From a checkpoint of a small transformer trained on Wikipedia.
Size: 12 layers, 2 heads of 32, 0.857M parameters.
Training: a variant of SOAP for these matrices, 3229 steps.
Each number is 128 + 24 x the weight over its row's rms, rounded and kept within 0 to 255. Layers, rows and columns count from 0. Numbers have three digits each. The size before them is the row's rms in percent of the matrix's.

# layer 4 attention output (transposed), 64x64, rms 0.252, rows 20-37, columns 0-63
115:122124144127130164125128173104144117135131158155137102114109147157104147128101115183144151131126098118122122116143146126159138142133160112090175133118122097134146169098124162139047149106117091
124:120153189156151117143146141118107097133070105104131153135153143117135149125116141109102127121151141130090123141132107150126129161211084116092136122126140129164150109086141155138111121146117144
118:132143106114130152096141189141141089159151122186111169129123181092110143172151119111139143126096156140132118159115105114115145132154104094108135141111143126123095143106132159133080109136142137
120:174099123193155107133113079158152120128120103109115125140092122115175152128152126126113106125127099132142112176089122116109103100103145074161104132132116127130103106159131118160097128114136128
108:124152157149113134129175140095096139112080131140179098156118070151121132109087142083122096133132121102087149120126138144117083143156125115124133087119121159144132139123160092095130119121146129
108:157129104144188112141124125115130137141099190135130142106121103123087104097145144147107113114141129177146078116091110116141133098141124103150175107139150159146112147160136155143173129145115120
132:135135121084172128115143141096152106101164094150077131120158127137149137099139114124136139119128156153110104123104136115112102118170138093136119141082179129106125076148157106151129138168099153
110:152117145136147085140130118167160109139138098117127113116128125092164153132100133160100119100122154136143108159104126133145164128144106145149144159136147059108113066126097137170143124150167147
125:087106109133143145113155137137096104115143122136109121165123116084157131134150111103105136156069089130082125119099172124131152134151095112111139124163133140155100151156157115132143166137141182
120:132088128158124124149122143141089140139120155115200164121143104128113085120117124099114094156132109137088135155136145173123109135116099154151142150113116070077135154135149142126138164144128137
122:128148162128089147125133081158152084134101075157120115167094126121137143178123168157143119127105099146131125140154131103111096124099134175105140114141131147180117122147144103152106136142113113
137:155093107134122141142155113096150082141142138159119142151151085164102084156099110116133112096140115085102156138092092124139158151139122159100163126117145120109102126151151143130154126160173136
075:119096117107116060099125097118106142134157151129138086128124141088117159128109141112125108105103152114122112092131141172131125102092119085152160119164161106090097124093136160105115107123132156
113:092109075106120144119107101115098136134155158108137159127093114128085122165141122103128094126119130169129123146112096124144160125135125157142150102107133080124096131115129141167119093111090067
069:075155112163085181119131100150154103134150127144178166151075143148103124133134146111127141122097134143125123125157117116126154132150138185142138115135098103109160106127145122124139128098098092
076:093122165166134150119163080137102120126121111091138171142108149129132086098139095128089154110152160128119144095130141145120119161135102114132137121122110115167149077153091094113134105122107164
053:133114165130094123142150092127149131130088098157111103152145178119140146120068141098153166114091158139081098170127120106148114134111137132126145125127108137102129141120181118111132160139160155
070:096129112133128153101154155104132119107123112135144109137078187103082135144138097158064133159140132146129140157156145158122118143153123115111131113103146094119113087145123118112167159110089106
# layer 4 attention value, 64x64, rms 0.245, rows 21-38, columns 0-63
129:149126101138143135091122088106110166097179117194130130166119098151143098141133111145136122145173142141135137119135178107142122118090161130140114132091127116099132125141133142101142144071138103
120:116176112134167146147076110109119185115090101111122118120145104159166123119095122150113115151146116165125104128116145124132127173130123179148136123134092114142116135178135097084147150111130141
123:124116170093155163126129164122131110117137163094179116111150086091126113148108126143122177143145126120142120108115126144129133140149109193101094129118131165091127146128158134092132117136077114
106:143113085097104109101104095167147076097161127162116118166107177148139135135138162154112166149154138118143119127141121138170119077118158104147136131116149120100161115126110145127161125143121105
105:130110173149123176120138154199156139118144094101137098125124129145159140161143103156105122134105127131072131108149140133125153121144150146099094138124161140123127107060155112105103117131134129
124:162152126140132149130116096134116149139146143148148124150093098136114135138091121124109065126115097124139120093175108161098170130101123147119132147152065145122128163059130148133109130114125125
105:118165167134165163142181123096115140137105153126112138097127101105095127120142099108131135141115103139125103144149146115110137137125142167106076109100109202144123156142128149111137178114110119
125:163171147076142129121110139127174157120122131128122160072107162117156100110130149137109143117128151123139136146127141108138094119139164151099110098126094096144157085107147115107163134102107084
131:116149112154111126125157124164159112114160108123076118115094154108141162120118110120129125114108143098145135114090129082183117122106167131137165148120182154140162125150095157116098099135107141
146:104147124126130127104128132111111113159161150111176144115143135135145079065119124126089142160174168101142136138133132113109137135178105077130102130109160100086134157142118116115138145106117154
134:164132121106146111127120133118112130112114114104119166112126155124120192123141145135102119146140151134127131137116142161087127081123146159130123087148150131152181131155081109108092097094070147
072:124079126090129154151128106109131130108081141147126110104175161151074142132129097117129132139123104121148148149124106135138090157159126136120143124164111141123176136135084092162119168134123175
107:124139134165094152092111118092183156171084098133132107143132125175163129146111130116121159129080133103114123109130128093117111110154123117150107132137144163117177107156124137103176112131116135
070:146158148123122120134122145079121136132111128110148148100147105133163098138149159161139119132095121093118111106123170122106151066116122098150086131119139150148174167164182133137125088129136141
077:116138150118144131156147123141112128113152171120098115139106119087156150151128141119165076125078140148109103144113150128139193080125142117136101105104160150143097120116175172143134132150138113
059:109127139162120147120139152136113125098159103126144157112191132109123123141109168130059114097137131136103119101118149121082155164142127146115129144107117142160102188148141129121095108135092152
070:123165151149137111112093096125154143101130150111115141135144138080152127077156141109109136141102122078128133106095136160132139093126151129117115141113109198144155117142124126139103077174151134
070:124133095120122123098119115153135098158166130113170163168061130171101107105146126167121120115158130095107139135163128155142134106104113098115120095100146131113135108148168136107124123100154167
# layer 4 attention query, 64x64, rms 0.283, rows 32-63, columns 0-63
075:147171095137101144137130088120093102146105103109152149150103146100113130145174153144164111129130144122172142130138147081132121168147111174134147110101126096118123106109136130145115089135068118
119:085140126116121102123129142118125130098110115106148102134145130130169106066133099108070142101099153092117175104129135149127136108126122137133139168165117127137177128134115143120134132140183181
081:074144133139107125135111171071148145109111105114133126124118124151169126092132162124143143110106140105105131095135067119097127105119125166144115129127111128124175117098145171130139125117138066
102:111132137102091116104137155117156104115116117119145162174126137142096096141130159118146154112115135143084164146135146095106102113104105120129133153123146131080203126142151125109113151077124160
090:126084101126150101104138107162082137125154115161147148098116087110086140121125120178114095150158126135172145130126112141128106129079104135087100131162102133135074138136133130125112090139135124
101:151143122095114134130139137136070114153104143137138173116112105140094122163128139135130114164142128187154170176124128105122095166130161120110120111104103129115107101109155101103121125167096095
110:154120116095141143148130089146132110142149148155142108115166125121077191164087132135147116115131121168120113126117131120146092149137134104125145121119131130133065122080141101143155108122072106
079:143116143146117100137099149164118108165160165134156166092103125137089177145103117133155101154087122146152091181101100125124127136089126088134136169109116112116111133135153111116138142132109150
085:126132143109097137107168111115137155119105130144143114117095129175081162162100173136096101122159096167110106141099135096112127089167159097122157122151154127138105154129126139138154145116095104
074:096132099156106123113141131125117153102120126081133111136172139097162144118123110110073136094123157115142155112110158165152170140150120127126173159103146126096133132112146133137111147076131183
106:126167125120116160118122150139137141133103133116102122167177156098119084099122118107121125118080148092113159093124143150138132104144109125138132126117158107106204141144135167146111114078100131
080:123110141130162093142111127108104138155132170139166095108123105172169156173142164139135095153112154137104103096160131130105137127120101145128132116168145102130084155157122174149100120135110109
071:104102153126123084119101087187120141112120168133093153146089155144130124150072140155146151099120132117133154123168116147158155135086117126145118108151119173115142130131095094129135121132139160
070:086115107132154152131132123104127161117103153095075157138114159141158087103106112111147115101110157117128103156099135139153170112094166117172120107147121155136136128154103133126081123164100133
073:092094141129119073107117149132120115156183128136177147145114090117117147114135120158124120156096117144145132146117125135106142124093107115147188125115154171112100122146171141119102109115178141
084:154089148136163101150133131143154139138119150130099118129155155141134094085102135138161121097138153084103162108113135130147121100110112113101107149165124136125190112117151197119107133112144153
073:131131134119083149086128117175131117118129094159135143136160150109159086087120126113097154118142148162071110136142148115101130102110087139140132158109107132112156126141132159156103148095153171
088:154152070130165182111118092157168135160159153127123107143146127134099148117130130089127119129103133130174108119097126151106146108161126125188109117125144106130101135131113129156137144122080098
090:098077125115128122087137132106120143076145092099138164173112118105115080131163144127128119124152156119132184142155120154187160124131127162134141112119148132132154109141116124112126173136146114
076:095081088135131125104100089138108170129153115116174117148145139145109106103132105101086146129156181106125114138135115137125145149137132149090137166112146144147173155132133170129150118088106113
084:123101131133135145083175132150098134060117134100150112157131147147138125090134132119126105136141118111166161150115138173140108102169172156124120067142120128166137126128122135117156150139130093
105:170133088112109157125127103122163118159092161131125102117129128111105143160144135096122158086099126175107081139122141126110143057148150148158144114134147125120085145148166134135138147125106116
075:104176085124090170137125137143141133099102095091102154185111150156171116119151119080138146137152131137114146110124117114153130092133177122128126135109129106127182139106128101161130132124133123
082:121129147134114121134128132134126083169151149147183148105112086106112114137126180141173102138128120163137124097137085093108147119145106168109128171082094128143146135099166113141121106116115128
085:140168109138148122148118143143155140136106110116068083143182163083170112109118108135139165083140102085158133122114120130122142111147108121102108135117136161176129116113106159106122130113147133
076:172117086136097131138164132150157121169119117143108112084144119133138145160124130138151132066162149116178157139107144146135154142114153159126111155103133097144086142111108114109098117145140169
083:178139106123172145129142118119144145106129138145145118130141115119068159165165154119111101105100144145116095128089130134122108113140124147114159110124145108162090128132155119152200130097101097
081:140151129128120104109123123133150151119096160126097093109144147143130152098078146114136120074112127082122098118104116130110148093159138084146113130130158176150164157130140171093140144116168132
064:121169114134138125154125097138131086160142091085121095138121115153155136128094138106150134152109126150144113155130138095105150152151103138137099115090095150145145113056162112162133169149126146
062:103114155085135076136109133132132179100080124146164086105123179125130134132128114156113123166124126137114140124157104118145081148156165132111157123134133127123165156109131125142137082133125173
079:125155116127171131175120107126111106142116153118090163126115084132103122126099150118166114142140092136135120139144119102157117134135100171127066112122138130150107154096156096121154118093082088
073:121137122125159112157152106149139123169138159154110095127136161127124146143102138128123111120118087151158114089137180143134157156099125146148135127148105094184092121114091130165080093127096129
# layer 4 attention key, 64x64, rms 0.289, rows 32-63, columns 0-63
076:107104133153121139135121115111146130181131149165152106108139157153105188150132115109142134101143115114142116164169164145111143172103126117137138167106138096153145103182114134123153163098133160
080:087134117141169148148141165141118104123144152093107103120131138099163147133152136119129126128125183150121131166135118122133185096144133179117118107180086121100123144115095098158103125108152118
089:151098127121144138196160106156138155141098109121109079136117128094136101187114137147129125130169131104088114143104117134103129129133136162085125130104137131111096137129101114160148132115123070
104:125154171141118115136136123125087101147147087159131103120154158105136154116131124154138115136145144136054141136142141124133080135144163080117159123151108144098133115136166103092168151128153155
081:079182117082127164134130171123117127151116102101114149127158138171127137130139156087140112120118109121125095104099102122125167106114157148135088089134141080121150142122153107171112124143128115
082:124146142138092104109124135124122147189136114130136089145186108105153116108115087089132123179132099112105105147133141122106151110159133125154142106113125158145140084117132122069098164142113143
095:178115142116122126071054134123133111122121182161115152165085106140133141133122104114120139129120124110137112157181085135158084138132131117106103144129140118149129156156133140124145143149106108
076:150150163133121093141126149129121114107120111108149131098121101139095133094110106129106112179134160113107116145048106109135100111098137108132133149157071138128102142123152135096154149160126165
082:166148111119140103119138110149120122117124155135148075128119128140133130155117179142126103162126158090098096113132135110198105117160137115095104151088168154126119141125069126137122119142148100
076:122116089159113121102093167087128119113138154125116134100146112125107140089057097122131140089125111139144094149158109108137116077139117166098125136124131134116179130150143102129146152114166145
086:123135117112133121155079117138125097149150148142139117104148133154124157115122111156133145088134106164126137154186116126138083151091084075127137131120120128083159107117133093133149076095144138
074:126132110110178116067135149149139118160116130119148115114142098094102153084152153109121119126116142129132094102142107104126142146125150130085138157149169132131103153128070153178111134092158130
078:147117097136120134135134172092125144125118074112073173150148118126107123107096110123170124155152155111109147167127153122165135070101150130119115102148149113127120122083153135094147103141136130
082:141127095132109122224163147152106153146133114096139145177120132145157097117096117106141124113134126138107136122105130107130116113113082128104113133119138139126143090155091123124104091138179110
075:130142128138109112137121150115110112149138097135109120065099115090089116132128109115167110134115184096124070102090097138132137123107143139142140104163119112131113128108161123148157181130124173
083:112121146112148164118067171110077106125120088141119162127129143141133150148127133129108140105107080115101155141122107120164127155130148123124135118125090199159118120090159094117126109136128108
072:115177144146117090138138088109098111116139106120132131118127087117094127151193136142103128142163114116082177112096162120122125137139143132131124145124158109057138096143124114150136138137152151
090:138123091080132149143119067175117136115113141107155131145079124168109087139107121152114124104139154160147111115136076130134125155098096099126126129099144098136148134146100128126105078117130115
081:128133122137091180137160136137107124138100128138108103115137146155123115088122141150170117083131119109079111150138183114114143123152112094125139136130166150109158119130134126118049152106127155
074:163168081129121116123110126152058124153082162137138098099121142175095168074119140100154133118146127111127147153114140109096146117141111148119094129140136123128162159116152140123129150117138141
092:091142130121106204138159102136117121123091145108135122143135134182152097114105135110106155110125115124121120131130129147124154081139106133165147123112169134110180117138115101162126093114086096
097:149138129123155107119118102160120146099137141124168121137059129084115128151120146113142110127146145131157119107146114163184090138124124097092132139070141125122143133165129113152105134131191141
081:132130121128137110147173050162071136148137144104101112139101117117118150140096123155120140109109109178154142174131170130133079094139130116094131145131121141112108134146116135102104111119118152
076:162160145133173120126112118142140136130140091139123106092147132125109146183136119148149084149155132081108135149125115142132110162094131136126149138101095117127104150162144162156138145076074155
072:104102132163143148120088098123113158115104133121162166155115113141158139166131145134160128073107123118198171134131119129123132133096102135163146092140134135130127118150164104139167096150107127
071:044110115118154153122121150115130167099127132136148168138135141163076108133163112087102118106144121167144132112131089131138133109100132166105143110123116109143103160168125128149114120154146118
069:176156148070131137120101106158143092111135181150158118163106141119136138133076177127150132134096129117129134113154133139132109141129103098085128133139116139103115124188141091146103147131127114
064:138104107155132135113098150148120114127128129128151147159099131115145133122121167139127134109155151122125151112107062147209148121138114107125111125085135187139083126139146113118158075135131132
078:141139144143113123065110076146147165133159098131109094134121129121099136145133098114123122105114157104180130159123150085138152127154146110165139135097107126142114132155136153088137135076094138
073:121108111144136124147140110115137131145166165123091099142134151131135180127129105079107127174145124111144157132166074144139123117127135170136097113146110127093116148068114128122139131166099083
085:164132115129147149122123124154168143141095129137138134142129133114115110146095140125168175092092108105164131147177133132121108116128151104101122133085095089147138119148132156080160105101072141
073:116156096117150105158106119118144157098121163120128187137137087149122161128125106104127083140087124164155111140157113104157124141119126116116130146141107140143102160130059129171159120136149109